Weights of a small GPT-style language model, trained from scratch on English Wikipedia: width 192, a variant of Adam for these matrices.
Each number is 128 + 24 x the weight over its row's rms, rounded and kept within 0 to 255. Layers, rows and columns count from 0. The size above them is the row's rms in percent of the matrix's.

# layer 10 MLP up, 1152x192, rms 0.117, rows 659-694, columns 96-191
size [110 112  98 105  99 107  96 102 104 102  97 117 106 101 108 114 108  51 108 119 101 108  57 101  94  98  49  99  44 119  97 115 109 117 114  97]
[[119 114 131  78 135 132  73 146 151 102 119  84 128 141 133 105 153 103 117 163 104 145 103 115 120 149 108 129 146 158  90 128 112 185 153 150 134 122 139 153 123  80 139 138 126  95 142 144 121 155 102 121 115 114 140 100 166 159 128 124 140 117 106 132  87 158 123 156 146 161 134 125 183  93 104 170 143 163 152 129 110 106 154  93 174 167 113 116  56 140 112 113 155 124 142 135]
 [133 115 167  96 124 137 119 127 147 149 131  84  93 106 122  68 117 148 140 142 116 164 106 138  91 169 139 110 147 139 106  96  83 120 138 101 169 111 144 149 128 102 150 104 166 136  86 158 158 113 119 134 141 123 142 144 118 143 159 160 113 109 117 112 142  80  97 145 124 107 124 147 161  96 120 150 162 127 114 171 176 102 133 131 140 127 165 108  90  94 126 130 118 138 148 164]
 [111  97 119 108 149 138 157 120 122 111 101 156 123 155  97 115 138 183  98 178 127  93 118 100 137 139 123 148  89  63 118 144 133 184 112 146 101 133 100 108 128 157  95 132  78  98 147 107 146  95 152 119 107 123 109 131 138 124 121 154  88 155 108 120 100 124  86 136 116 100 112 154 108 159  84 139 127 102 162 176 134 149 136 185 119 141 180 171 126 141 154 117 151 138 118 137]
 [152 104 107 129 119 158 131  99 104 144 137 102 135 119  84 141 142 155 124 127 149 156 149 168 108 122 124 143 176 123 102 114 148 144 137  78 161 114 163 114 134 138 118 120 107 118 126 145 139 133 100 176 164 132 188 105 102 133 161 166 101  97 142 144 119 130  74 138 137 148 126 151 137 131 141 129 172  81 122 147 145 145 155 149 125 152 170 135 105 136  97 141 103 140 104 118]
 [149 123 109 136 178 118 136 141 152 125 139 107 137 114 115 123 114 153 115 160 129 140 106 122  84 152 100 146 117 120 123 102 116 142 141  98 137 120 134 110  94  84 128  91 102 118 143 167 167 126 107 138 132 121 113 125 107 138 100 156  82 133 111 148 155  89 132 130 102 150 137 153 127 157 144 121 173  94 108 163 148 103 113  97 129 124 199 135 112 116 155 167 134 106 118 114]
 [128  91 103 127 139 119  78 151  82  94 111 107 142  92 124  92 119 143 154 129 150 113 174 158  88 159 143  54 149 137  83 130  97 141 115 140 104 111 102 170  99 128 132 181 130 117 111 147 126 112 110 119 165 139 135 117 109  73 151 144 130 126 120 128 114 144 132 125 124 124 165 108 169 100 117 138 154 116 137 155 109 122 117 183 128 129 114 120  96 145  90 161  94 113 153 121]
 [162 109 129 131 132 144 129 106 179 139  81 128 125 154 138 130 119 154 122 138 119 110 152 154 157 131 147 108 140 137 122 130 158 150  70 119  90  71 146  79  91 118 125 105 163 121 159 126 106 161  93 159 135 107 159 107 133 134 162 173 106 112 139 127 100 153  80 111 100 109  93 168 149 100 135 160 112  87 106 128 144 138 171 116 177 151 106 129 108 136 103 127  94 114 153 127]
 [ 75 129 146  61 109 175 112 156 127 103  84 105 157 167  78 147 194 117 149 146 148 124 106 130 110 165 118 120 115 128 119 134 111 132 127 131 130 136 164 142 143 127 155 108 104 120 124 116 127  97 128 141 129 159 161 105 106 136 129 129 105  98 133 125  76 131 141 109 151 178 134 136 144 129 144 108 147 149 151 110 149 117 124 155 151 150 159 106  93 103 104 103 152 116 135 180]
 [104 126 170 113 109 141 104 134 167 144 128 103 122 159 134  84 148 123 100 112 124 128 127 145 128 143 124 152 102 152 132 117 140  92 100 147 118 113 121 150 119 127 123 112 137 137 107 135 142 141 129 124 127 140 145 124 184 100 134 150  80 157 113 126 132 125 151 126 151 135 127 128 172 137 141 173 118 166 135 165 152 139 137 137 117 124 102 108 109 128  92 124 149  86  95 143]
 [132 124 134  92 135 133 121 132  95 115  74 161 142 109 129 130 181 143 146 132 122 148 179 159 114 165 146 167 151 166 146 104  89 151 124  81  88  82 122 125 150 144 104 165 142 101 133 102  69 130 160 147 128 152 147 123  97 130 134 139 118 129  75 128 119 112 112 126  69 107 159 126 134 114 106 127 134 104 144 138 129 108 148 137 120  80 176 160 116 146 105 141 121 120  75 158]
 [121 158 110 130 141 161 138 109 121 116 132 150 159 107 135 128 159 143  71 148  78 155 115 121 153 123 135 143 172 123 157 106 134 119  88 150 106 146 106 151 107 129 149 145 141  92 130 110 109 110 161 122 135 128 133 103  97 126 148 110 147 186 126 148  81 128 134 159  96  85 120 109 176  98  98 127 135 160 149 142 112 138 125 132 172 110 109 132 160 109 145  59 160 130  94 167]
 [116 120 162 112  90 140  94 142  92  90 106  71 120 115 123 158 112 124 118 147 111 118 116 144 121 147 127 109 164 122  84 116 114 137 137 130 154 118  89 110 159 130 181 149  68 123 108 111 148 106 133 136 116 162 117 132 114  95 150 131 130 155 136 126 116 110 128 123 134 128 158 122 158 137 137 150 158 150 155 164 139 139 109 146 113 118 173 143  94 100 123 145 135 127  98 119]
 [161 112 129  77 128 128 119 147 108 168  99 127 136  89 103 104 144 145 105 131 134 153 124 126 103 127 158 142 170 109 118 156 156 159 143 118 159 143 128 127  66 125 117 123  64  95 132 153 115 170 128 149 118 140 177 119 150 123  95 140  76 124  98 129 157 119 121 156 146 142 144 116 107 115 142 159 168 113 104 138 131  97 164 127 171 123 140 126 138 110 124 123 149 114  97 131]
 [ 98 113 148 162 101 115  99 154 114 144 130 132 137 126 117 140 153 134  99 124 103 136 142 141 110 126 150 142 129 147 122 128 133 163 105 152 114 127 135 167 143 101 124 114 131  97 116 108 147 108 118 139 125 151 165 163 128  96 103 102 155 169  90 132  88 163 116 157  89 141 127 104 136  96  79 151 104  95 161 146  85 100 144 136 119 148 139 139 153 126 129 137 105 116 130 160]
 [117 133 155 152 113 100 141  97 148  88 135 133 127 139  82 168 143 163 128 168 127 118 132 124 149 184 134 166 124  83 110 141 115  91 115 115 135  68 150 189 129 106 143 133 125 114 112 143 112 118 146 147 145 145 138  96 148  76 136 123 139 123 132 116  90 136 116 146 113 117 139  81 139  98 118 169 113  99 153 149 167  89 167  99 119  99 141 130  90 110 121 116 136 120 111 138]
 [133 151 109 119 150 147  73 151 147 145 112 136 133 137 134 133 147 127 166 189 115 118 134 141  46 157 122 110 160 139 120 135 120 174 133 116 141 108 152 152 107  57 109 108  81 131 171 102 112 145 115 157 138 127 152 130 110  81 130 134 113 129 117 132 109 149 127 128  74 139  88 131  87  71 138 186 153 142 124 113 147  99 129 153 131 115 137 114 142 110 129  86 137 126 120 124]
 [147 142  96 128 130 112  98 168  88  97 104 140 127 120 138 123 170 154 134 122 115 129 201 143 107 128 139  68 166 119 124 164  84 153 156 105 132 109 139 179 138 141 144 122 151 154  99 116 112  98 151 125 123 134 140 146 122 118 104 173 146 138 122 135 161  93 100 151 144 113 147 122 173 142 120 142 185 128 106 135 113 112 153 136 150 106 141 159 141  58 135 138  93 103 115 137]
 [102 133 161 103 145 189 170 103 107 115 107 126 145 152  97 118 134 174 111 177  98 137 134 172 134 159 153 123 156 112  87  98  93 136 131 145 100 105  83 144 116 107 177 141  91 113 118 115 113 118  95 160 131 161 135 119 138 115 139 108 108 139 108 119 145 134 104 143 101 125 143 136 129 121 123 160 115 151 140  98 126 114 160 146 153  97 146 151 113 143  95 112 132 111  99 122]
 [151 117 178  78 103 140 135 123  88 135 139  98 108  97  75 136 137 161 123 171 132 129 196 116  75 146 144 176 131 111 158 111  94 150 141 116 124 121 112 123  98 119 134 109 131 140 170 127  99 145 126 118 125 110 162  96  83 138 111 154 108 160 121 175 158 107 134 165  94 143 142 116 160 117 123 146 160 130 126 143 119 122 125 145 130 145 171 137 100 101 122 163 142 111 123 169]
 [152 141 180  86 164 151 143 144 149 134  88 105 117 122 128 108 170 123 153 118 115 162 130 114 127 148 156 105 138 169 113 116 107 118 133 126  94  97  58 166 143  68 171 135 123 166 112 154 156 101 138 131 153 148 115 168  98 134 129 138 105 118  89 107 133 112 114 150 133 147 135 127 111 129 111 133 137 118 127 160 142 128 171 119 125 122 156 122 129  71 160 115 139  98 139 120]
 [106 127 143 127 112 209 113 131 112 107 109 115 120  93 137  75 153 130 141 128 136 118 135 150  98 131 109 125 143 140  88 125 107 164 136 108 128 137 146 117 166 131 157 147 118 131 185 132 143 103 107 148 112 141 165 104 107 139 146 113  96 170 131 152  71 108 124 142 117 112 148 136 127 112 136 168 105 139 122 194  94 161 127 145  66 140 155 137 125 146 111  98 144 125 107 145]
 [163 113 130 130 130 136 122 140 152 140 104 140 128 127 134 125  90 176 133 129 140 147 146 127 102 148 116 118 150 130 117 127 123 112 129 138 137 111 146 156  86 122 120 142 114 133 115 146 114  73 120 132 120 131 168 167 149 131 135 154 126 108 126 123 127 120  89 137 141  74 123 121 136 103  96 139 131 122 117 102 181  52 129 161 113  67 158 128 126 136 119 123 161 114 108 118]
 [109 122 174  91 186 167 147 133 103 101 113 157  67 135 109 100 145 130 116 188  94 133 143 134 101 144 136 120 160 109  94  83  78 132 129 135  95 126  99 147 140 110 158 155  90 117 139 109 138 120 130 142 124 172 147 129 105  89 113 158 108 166  93 115 137 102  73 134 122 116 136 126  86 116 125 149 131 134 151 129 124 123 161 157 157  73 138 125  93 100 110 117 136 108 124 153]
 [145 131 128 141 128 126 105 107 163 146 104 153 110  86 114 132 123 138 134 131 113 129 177 133 125 134 100 119 149 128 118 125  88 160 147 154  89 107 135 118  98 130 187 133 128 111 122 137 129 170 124 130 145 145 130 146 112 104 135 146 134 120  86 149  94 137  75 167 127 108 123 116 164 124 116 142 149 118  93 124  97 144 150 145 147  98 101 120 114 128 100 145 173  93 130 104]
 [108 159 117 114 125 127 108 105 112 102  69 146  97 156 111 105 127 158 149 110 111 161 138 131 136 161 165 114 110 134 163 154 134 115 129  96 136 131 137 102 126 149 127 123 149 114 147  79 148 158 136 129 142 135 173 142 117 149 137 135  71 141 101  99 123 118 155 161 116 118 121 117 105 156 145 168 129 128  92 179 123 145 121 142 112 127 134 135 118  98  96 132 121 118 128 134]
 [133 181 139 112 103 181  99 108 104 106 150 115 106 147  93  82 127 123 137 141 149 147 118 143 121 158 130  95 122 122  79 106 138 133 148 144 142 133  93 190 121 108 145 175 113 149 121 115 131 161 140 121 118 131 124  94 119 129 134 125 155 144 139 116 109 131 133 122 145 146 120 151 141  92 118 111 155 187 126 147 150 100 122 124 120 147 142 118 105 118  98 140 158 122 129 201]
 [ 80 151 169 100 161 136 147 121 112 120  92 110 143 132  77 107 117 194 127 162 117 104 148 150 104 129 163 101 112 137  95 124  94 113 106 132 100 103 110 122 125  90 112 129 116  82 143 102 137  95 149 175 131 143 158 114 120 131 137 138 102 128 100  97 120 105 102 121 104 130 116 100 106  88 130 123 171 158 151 139 106  76 143 146 164 130 128 130 115 107 113 138 162  97 142 146]
 [112 110 135 129 141 133 129 147  97 138 143 117 139 113 119 111 165 122 133 179 101 152 147 161 144 125 103 126 142 141 117 144 135 139  98 136  84 148 148 129 106 144 152 152 108 120 159  75 152 131 146 140 157 149 188 159  95 103 103 140 115 191 120 161  95  72 129 163 118 123  90 102 116 105 138 122 146 115 130 158 105  95 150 174 107 114 107 144 135 113 109 116 123 140 114 119]
 [ 91 167 137 121 138 148 157 107  86 116  88 145 131 132 110  76 151 151 132 135 107 151 153 137 128 184 134 120 127 122 114 117  96 129 108 144 140 131 127 128 107 132 162 122 132  99 109 153 112 121 139 158 143 167 168 143 115 100 162 121 116 154 114 116 142 109 119 160 101 118 152 101 139 130 138 157 136 132 164 138 135 106 159 171 117 114 111 135 106  74 112 103 163  98  89 184]
 [115 136 139  78 135 132  99 134 102 151 124 135 107 148 123 112 118 208  66 189 115 135 122 124 121 132 157 111 147 116 103  96 113 161 116 151 133 122 122  93 109  74 109 139 103 136 104 126 132  99 141 125  89 121 114 125 139 101 117 171 117 158 108  96 131 119  96 139 141 106 133 145 121 154 124 134 124 162 142 146 126 138 142 179 113 138 136 141 133 112 140 149 129 100 130 169]
 [108 154 158 133 120 107 110 132 148  51 139 126 119 145 153  92 136 120 137 121  74 108 137 167 105 135 128  76 165 100 142  99 136  80 123 134 104 119 140 110 127 122 114 119 121 135 141 122 154 112 136  91 127 130 144 124 156 133 147 117 101 142 127 135 112 116 102 147  66 127 118 106 146 122 128 126 142 133 139  92 124 150 120 143 115 150 113 139 110  86  92 154 145 133 122 111]
 [122 182 118 131 101 119 143 130 104  97 106 107 118 153  80 126  99 118 129 128 156 135 134 147 112 128 125 121 131 100 129  92 124 152 144  66 140 135 136 150  95 122 145 126  80  91 157 150 152 140  87 162 122 138 133  89 123 102 163 168 117 116 134 112 139 130  92 105  86  97 122 146 140 141  97 148 151 122 117 125 116 116 129 113 149  97 126 144 116  94 103 117 136 115 128 149]
 [110 150 151  75  80 115 132 159 121  82  72 123  97 140  72 117 108 110 110 132  97 124 181 124 122 145 193  96 175 104 154 102 137 152 128  90 130 124 147 149 108 113 182 129 106 122 116 115 147  77 108 125 157 155 190 136 134 138 120 144 103 103 118 128 121 135 116 115 122 112 129 120 157 121 112 140 142 152 110 105 162 140 134 145 157 112 119 149 131 150  91 126 150 149 128 118]
 [110 130 123 123 114 188  95 113 114  93 121 144 129  92  68  72 102 123 105 173 120 113 148 160 124 154  98 108 142 113 112  90 136 130 131 152 109  99 141  94 131 106 132 112  97 120  93 132 141 113 138 112 104 137 156  88 110 133 151 106 127 135 132 127 121 152 106 120 140 131 123 107 135  82 138 143 173 166  99 145 111 105 153 135 120 126 150 129 144 119 165 177 135 131 105 127]
 [ 93 142 161  87 145  92 139 161 142 136 157 147 132 101 127 126 158 129 135 134 118 126 133 152 100 144 130 152 176 155 144 135  88 133 168 128 103  81  99 107 100  60 129 115  85 127 113 136  99 112 103 134 121 100 156 154 119 159 126 137 145 129 107  77  93 117  99 182 137 133 117  92 117 123 163 121 160 155 100 129 150 129 119 140 107  92 126 123 152  86 104 136 153  82 116 187]
 [ 86 127 164  83 105 172  87 141 127 136  95 122  89 112 118  85 134 182 136 115 125 166 123 164  96 140 122 129 153  84 127 142 161 158 156 143 130  95 156 124 133 107 140 138 124  94 163 114 142 113 126 148 125 126 143 101  98 142 159 140  84 106 101 124 135 107  70 110 111  75 118 151 103 118 125 127 178 162 105 112 185 128 176 166 146  93 139 101 132 107 142 123 101 157 115 122]]
# layer 10 MLP down (transposed), 1152x192, rms 0.104, rows 659-694, columns 96-191
size [107 109 100 105  99 106  99 105 105 104  97 114 109 103 113 110 107  33 103 115  99 107  38 100 100 100  33 101  26 117  98 111 104 113 108 101]
[[166 143 108 132 138 152  93 140 157 116 133 179 128 120 105 137  80 100 120 108 100  94 164  84 142 113 163 136 117  98 160 113 156  98 124 132 121 116 127 120 115 135 137 122  89 134 125 139 148 169  88 176 137  90 144 114  97 132 108 135 104 123  80 140 165 128  87 134 120 118 142 153 164 116 159 114 135  98 123 140 102 108 124 125 143 100 130 151 112 137 144 121 119 117 109 152]
 [ 96 138 166 114 124 129 111 158 120 131 138  96 151 125 144 122  89 133 133 120 105 115 130 171 137 154 112 135 152 134 137 129 101 154 138 180 143 135 125 170 153 183 121 124 135 121 129 114 160 159 134 126 137 117 116 116 111 109 116 113 114 111  65 112 109 122 104 147  91  78 141 117 155  99 124 140 131 107 116 107 112 139 108 143 137 133 108 124 148 123 150 174 137 215 134 151]
 [105 143 136  70  78  95 135 158  96 150 156 140  90 101 100 118 140 128 116 146 140 117 178 167 153 135 122 154 108 144 115 121 146 114 130 121 120  94 133 117 131  96 115 125 142  96 118  99  96 147 160 153 146 147 111 182 136 119 133 118 131 175  67 102 125 171 130 103 148 121 142 114 144 163 167 119 120 125  92 101 128  88 132 114 104 104 117 114 129 151  85 132 121 118 131 151]
 [143 127 122 131 170 121 146 151 135 109 154 150 145 123 141 111 106 161  89 101  97 108 160  96 170 120 157 130 101 128 139 136 129 137 177 150 117 116 122 129 129 158  99 160 112  98  79  87 115 147 112 104 156 151 118 146 131 120 110 151 110 166 136 139  89 158  93 148 120 109 134 123 128 115  87 119 133 143 156 114 127 109 148 117 145 113 110 137 124 109 117 135 172 114 115  67]
 [127 136 195 140  46 135  79 135 114 149 138 109 108 119 114  92 146 108  89 116 106 117 132 116  85 162 128 106 147  83 169 153 146  97  70  95 109 100 109 122 163 156 117 175 143 123 126 120 131 147 158 160 114 108 153 115 130 147  94 134 141 140 130 152 120 108 134 118 128 156 148 120 145 131 123 124 105 146 130 129 106 104 151 139 149 118 113 146 141 103 135 146 155 104 180 185]
 [108 171 121 138  86 182 105 128 111 121 138 114 159 133 103 174 146 146 138 128 111 127 139 100 132 153 102  85 130 136 168 122 157 146 118 126 132 114 109  94 182 145 165 120 166 127 116 139 107 125 139 103 107 135 116 138 163 147  97 120 132 104 121 123 124 108 118 117 142 123 141 130 142 110 121 134 139 160 139 148 125 107 125 151 130  99 144 113 138 106 148 150 149  99 124  92]
 [129 112 136 114 102 134 116 132  70 129 146 107 149 126 108 155 140 147 118 134 119 166 123 109 162 139 149 102  86 141 117 140 137 126 125 132 146 106 166 122 123 125 125 187 140  91 104  68 160 112 179 128 102 153 126 151 118 138  97 123 109 104 136 182 128 142  95 127 168 131 141 114 121 112 108 150  73 136 122 130 127 124 116 101 115 128 117 125 168 129 139 150 153 154 131 116]
 [108 157 116 137 103 105 118 115  95 147 116 119  86 178 105 145 126 129 127 134 156 144 158 121 129 145 126 124 125 146 109 130 105 100 128 117 100 133 125 154  98 106 115 133 145 138 111  96  91 127  75 142 135  96 155 128 130  89 120 114 109 105 157 150 118 144 113 176 100 190  95 152  84  75 142 197 119 133 136  93 124  98  91  73  78 105 128 100 124 134 131 139 127  97 141 115]
 [132 142 142 137 162 112 139 126 178  90  51 134 173 149 142 188 109 122  84 145  93 160 148 141 145 121 115 123 157 123 159 163 182 137 149 138 131 134 133 130 117 116 128 132 112 142 139 131 109 107 151 100  76 118 145 113 177 141 124  99 119 121 143 164 158 107 138 125 128 110 152 145 148 111 157 134 137 118  88 117  59 130 115 117 141 136 126 132 119 136 137 130 117 130 133  99]
 [133 133 121  90 144 134 155 129 148 151 128 106 136 133  97  97 129  97 166 144 148 154 119 159 140 108 143 131 148 118 138  81 143 138 123 157 161 138 130 167 113 142 177 125 141 129  98 159 133  86 126 129 102 151 116  97 129 137 125 133 148 129  96 134 126 131 114  83 131 141 111 146 121 185 130 142 126 108 137 161  99 153 114 144 116 100  67 120  79 106 141 119 137  83 188 132]
 [144 143 132 129  84 108 123 175 165 127 126 107 118 126 119 144 158 141 120 115 129 143 125 146 181 143 119 144  92 134 116 116 142 153 137 105 103 134 106 132 164  27 117 148  98 102 164 117 133 139 116 177 130 147 127 150 138  90 142 137 120 100  98 105 107  72 126 111 113 134 125 132 106 141 120 105 136 154 136 157 109 135 138 117 133 138 113 108 101 100  78  87 145  83 142 159]
 [ 98 147 143 122 121 108 139 122 103 131 142 156 148 122 125 132 145 148 151 118 154 121 118 138 172 166 168 105 175 126 142 162 118 125 128 115 143 122 173  97  92 117 145 119 132 134 125  91  96 130 111 119 167 136 114 145 100 172 129 119 114 167  60 110 123 160 101 137  75 108 155 117 157 147 118 154 155  94 180 117  95 133 116 117 130 132 104 156 147 131 176  89 148 124 140 139]
 [122 166 138 113 126  98  88 135 137 119 109 151 138  86 149 131 143  97 116 142 143 134 111 139 101 161 110 142 141 138 110 121  50 144 138 106  82 146 132 125 129 107 144 162 104 147  82  88 109 116 180  90 144 128 139  95 129 122 136 116 126 100 109 128 125 134 125 110 116  66 159 136 125 124 134 123 136 117 156 130 132 129 120 122 105 148 118 165 111 107 124 110 144  95 191  84]
 [112 159 160 123  97 105 135 100 150 130 121 117 138 135 129 158 139  98 113 108 121 107 135 128 147 159 132 100 102 110 129 155 142  96 126 114  93 131 123  74 157 164  86 131 164 119 113 135 113 155 144 150 145 102  63 132 152 146 121 114 141 116 165 124  93 122  95 151 123  96 147 171  83 168 126 158 162 160 143 162 152 127 136 108 148 151 128 195  88 145  98 130 143 135 160 105]
 [157  59 119  99 135 131 154 162 103 131 117 128 145 121 156 122 139 160  86 147 103 125 132 120 155 145 104  91 126 131 168 109  95 125 116 134  80 100 101 137 105  94 130 168 114  90  95 115 120 106  86 118 121 144 149 123 113 175 142 133 121 150 107 147 127 129  92 137 149 154 142 113 171 127 113 138 160  86 141 170 101 116 125 188 176 111  92 126  97 115 120  96 157  87 152 113]
 [109 169  98  94 153 165 134 132 118  91  97 112  80 135 141 132 141 126 134 119 122  88 161 145 157 147 134 150 118 141 134 174 121 100 129 135 110 144 129 149 133 150 109 103 134 155 136 107 108 109  82 117  84 140 115 151 173 152 126  94 149 105 114 198  96 115 156 116 141 153 151 143 125 153 122  95 167 100  87  98 136 121 119 161 134  93 185 121 123 172 194 150 152 166 118 176]
 [125 128  92 113 148 141 123  99 124 126 153 125 146  79 108 149 103  99 154  70 141 127 126 117 155 123 140 153 122 133  81 125 150  88 147 149 114 142 179  97 115 109 127 110  91 154 100 152 125 113 149 118 192 138 132  92 134 146 125 160 183 123 118 139 158 129 151 127 112 123 112 131 103 125 118  81 113 143 138 163  96 117 116 152 125 115 131 106 117 117 145 117 135 152 127 143]
 [147 124 123 117 105 107 154 131 140 117 113 146 127 153 117 141 103 111 104 147 111 138 124 118 136 128 142 176 116 118 140 129  99 121 141 131 127 125 136 123 146  77 153 113 155 141  98 128 144 100 154 123 123 121 102 117 136 133 132 130 109 122 153 120 104 155 134 128 146 158 108 108 139 110 142 189 125 156 132 140  90 160 179 124 131 151  98  91 127  99  94  98  95  99 120 170]
 [124 158 113 111 120 129 130  93 131 131 158 102 128  88 147  76 154 111 131  73 123 139 153 127 178 152 132 150 142 113 105 156 123  85 133 120 127 136 121 139 113 126 128 165 129 133 114 164 163 113 156 105  96 131 141 194  65 119 167 145 132 149 122 128 109 115 148 113 134 109 102 136 145  94 109 143 124 118 133 145  85 132 127 104  76 145 141  82 119 144 136 103  64 144 160 162]
 [119 127 102 154 129 104 158 131 111 117 138 126  85 135 121  89 113  96 127 118 115 131 137 162 120 138  93  93  88 101 165 101 120 136 155 160 118 153 173 130 148 122 147 135 119 147 178  86 162  79 124 142 128  91 138 144 100 151 157 140 110 135  96 121  70 109 120 100 123  70 162 107 101 122  79 113 142 140 147 129 110 114 111 117  81 112 115 110 141 132 107 128 143 125 160 144]
 [158 123  97 108 140  99 162 122 122 153 160 131 124 135 140 122 125 131 125 140  93  98 134 152 118 135  93 165  80 145 133 151 135 153 130 123 147 114  93  90 140 139 127  88 118 128 111 130 166 156 164 140 135 112  84 151 178 102  78 135 116 120 136 175 169  92  93 150 112 138 160 121 143 130 116 147 159  81 126 126 141 114 100  98 155  98 127 103  89 137 133 142 150 148 126 121]
 [128 103  77 187 177 132 170 135 155 125  79 100 145 168 131 168 137 111 147 157 150 110 103 117 113  84 148 167 153  97 158 117 110 152 126 133 170 113 135 141 151 102 149  82 140 142 152 124 141 125 131 121 112 113 110 170 155 134 114 108 115 101 180 126 143 107 108 133 159 145 104  98 121 120 183 130 113 121 115 119 117 110 152 147 138  90 159 148 130  97 183 111 179 100 126 134]
 [138 103 187 121 121 135 112  97 131 111 122 140 137 131 117 133 167 136 160 154 108 148 133  67  95  99 111 163 104 118 174 124  99 118 141 130 133 142 166 127 150 103 138  66 115  78  92 140 108 117 168 107 138 120 123 104 113 131  95 121 169 186 128 142  73 143 115 128 103 157 132 124 153  99 103 112 160 169 146  98 104 109 151 113 122 108 144 140 161 122 133 127 125 155 106 101]
 [128 158 123  99 160  99 144 130 139 155 146 143 178  77 182 137 136  97 146 142 112 119  87 116 106 127 132 129 141 158 133 130 137 117 101 148 165 141 124 131 159 109  93  91 138 130 143 128 140 152 108 115  96 142 111  92 148 118 150 116 136 130 101 126 159 102 131  97 120 118 132 187 107 109  97 105 135 107  96 150 116 118 133 134 122 125 144 113 104 124 153  79 144 176 144 114]
 [136 132 157  78 132 130 178 133  93 114 135 165  99 173 119 124  91 120 126 135 165  76 145 136 140 109 130 196 113 149 111 158 115 143  84 136 118 156  94 140 125 107  98 121 135 100 119 132 138 144 108  78 108 162 109 157 136 157 137 149 117  84  96 118 132 151  90 144 121 127 149 165 136 137 137  82  97 105 153 113 135 107 129 113 131 150 124 106 173 141 113 133 146 138 109  98]
 [110  99 148 152 113 171 101 141 151 128 170 184 142 179 125 127 109  98 153 127 126 141 169 150 143 161 166 124 147 115 149 150 132 127 136 126 154 131 161 110 141 151 127 115 131 174 116 169  82 118 108 132 147 155 117 121 164 157 143 143  90 131 160 113 162 135 129 108 138 136  77 142  84 154 147 105 124 127 153 158  82 155  98 126 104  89 131 112 111 118 155 168 149 117 140 145]
 [145 132 108 132 142 137 155 162 112 123 159 140 148 130 113 129 120 139 148 121  99 108 132 145 152 171 124 161  84 131 169 149  92 117 145 130 116 112 157  90 106 145 111 145 135 112 155 125  99  97 138 121 126 166 128  98 102 101 108 111 125 125 141 196  86 106 138 137 158 141 147 160 162 116 126  93 110 135 160 150 158 174 143 147 165  66  93 159 142 145 138 133 113 120 113 111]
 [106 118 136 134 121 121 132 105 120 143 119  91  83 103 142 152 122 101 151 105  81 145  99 138 111 153 152 142 165 141 139 105 170 104 127  93 138 137 143 153 151 140  95 137 102  99 109 170 108  95 133 148 126  64 119 120 103 139 169  74 111 119  98 124 121 105 100 134 184 115 133 171 123 133 126 131 166 150 110 112 124 145  97 129 112 166  66 154 102  74 110 117 124 171 158  90]
 [152 135  86 149 125 120 135  88  95 169 137 127 129 141 113 112 140 167 113 105 134 158 108 114 131 100 132 166 129 116 183  95 111  94 150 130 116 157 113 129 111 126 145 160 162 165 157 120 136  95 169 138 140 119 124 117 111 154 129 155  95 123 144 111  94 153 163 170 133 122 109 115 143 162 102 151 123 144 114 151  73 140 131 113 116 161 113 146 123 113 122 110 130 120  91 115]
 [110 155 131 137 166 112 110 124 135 118 140 111 119  81 125 121 116 164  72 118 136 126 140 125 138 185 144 138 150 125 107 131 123 162 121 150 156 131 115 164 153 135 162 155 163 133 169 188  77  73 130 126 168 133 148 113 114  94 177 112 153 153 133 112 126 123 112 126 118 163 154 131  98 157 142 121 125 106  98 139 132 125 114 187 127 113  82 123 103 120 149 118 138 107 133 149]
 [145 182 128 150 113 136  99 156  94 132 142 127 157 172  93 110 122 144  81 103 118 116 128 146 153 114 148 147 150 135 142 159 155 124  91 159 142 111 131  86 102 163 118 117 173 119 123 125 148 131 123  83 143 155 113 132 144 113 110 169  89  97 127 113  78 111 153 148 174 120  91 134  86 143 126 148 109 171 172 100 116 138 152 138  80 117 138  78 146 144  98 101 140 131 130 119]
 [134 111 153 146 114 128 151  78 158 113 127 128 137 127 126 147  95 136  78 132 124  94 158 113 111 126 122  88 170 108 152 140 127 122 145 131  94 167 136 143 189 151 127 143 150 143 115 161 189 103  81 156 105  58 115 123 121 126 104  98 127  91 123 164  94  99 155 159 142 130 105 121 118 107 100 133 131 148 166 140 128 132 145 126 109 165 125  82 110 136 141 112 146 137 122 170]
 [110 137  82 134 111 137 122 130 184 135 118  99 137 163 159 157 145 110 161 164 126 110 101 114 116 103  94 112  70 163 123 133 182 128  94 124 109 139  86 126 130 126 117 111 135 176 106 129 128 125  71 134 101 115  97 159 126 121 148 117 136 145 119  98 112 150 141 127 144 110  70 163 104  98 126 114 160 149 111 147 115 109 135 103 136 136 105 113 134 131 126 113 173 130 120 125]
 [103 185 131  83 139 108 162 114 117 122 114 125 148 123 130 135 146 115 119 139 130 138 150  81 149 125 151 119 125 173 151 152 125 127 113 127 166 110 125 123 132 100 137 118 135 106 108 124 137 130 157 104 135 150 121 178  98 106 117 138 120 114 129 190 130 151 117 127 123 139 143  97 122 159 123 157 103 112 129 108 101 157 186 124 102 132 127 122 147 145 127 109  91 125  87 109]
 [136 111 134 100 180  93 153 178 128 157 144 127 117 111 116 125 145 129 137 116  89 166 146 123 117 122  99 124 130 117 108  96 147 115  84 129 135  92 128 144 128 120 128 146 151 106  82  77  90 137 146 177 144 119 114 121 148 113 151 109 144  95 149 151 102 166 101 139 159 122  93 181  99 130 158 132 154 134 132 139  96 108 127  94 120 110 130  95 124 106 120 181  96 112 121 121]
 [132 110 140 124  95  96 114 153 118 132  96  92 138 122 169 118 102 147 135 109 140 113 111 141 167  86 140 115 168 124 113 151 136 133 129 129 156 165 147 116 173 190 121 114 143 135 143 157 104 137 154 133 141 101 116  65  90  98  98 114 129 119 102 143 142 142 151 131 138 132  98 174 128 133 144  96 104 138 102 130 124 161 101 128 150 209  92 144 136 116 119 100  91 109 130 135]]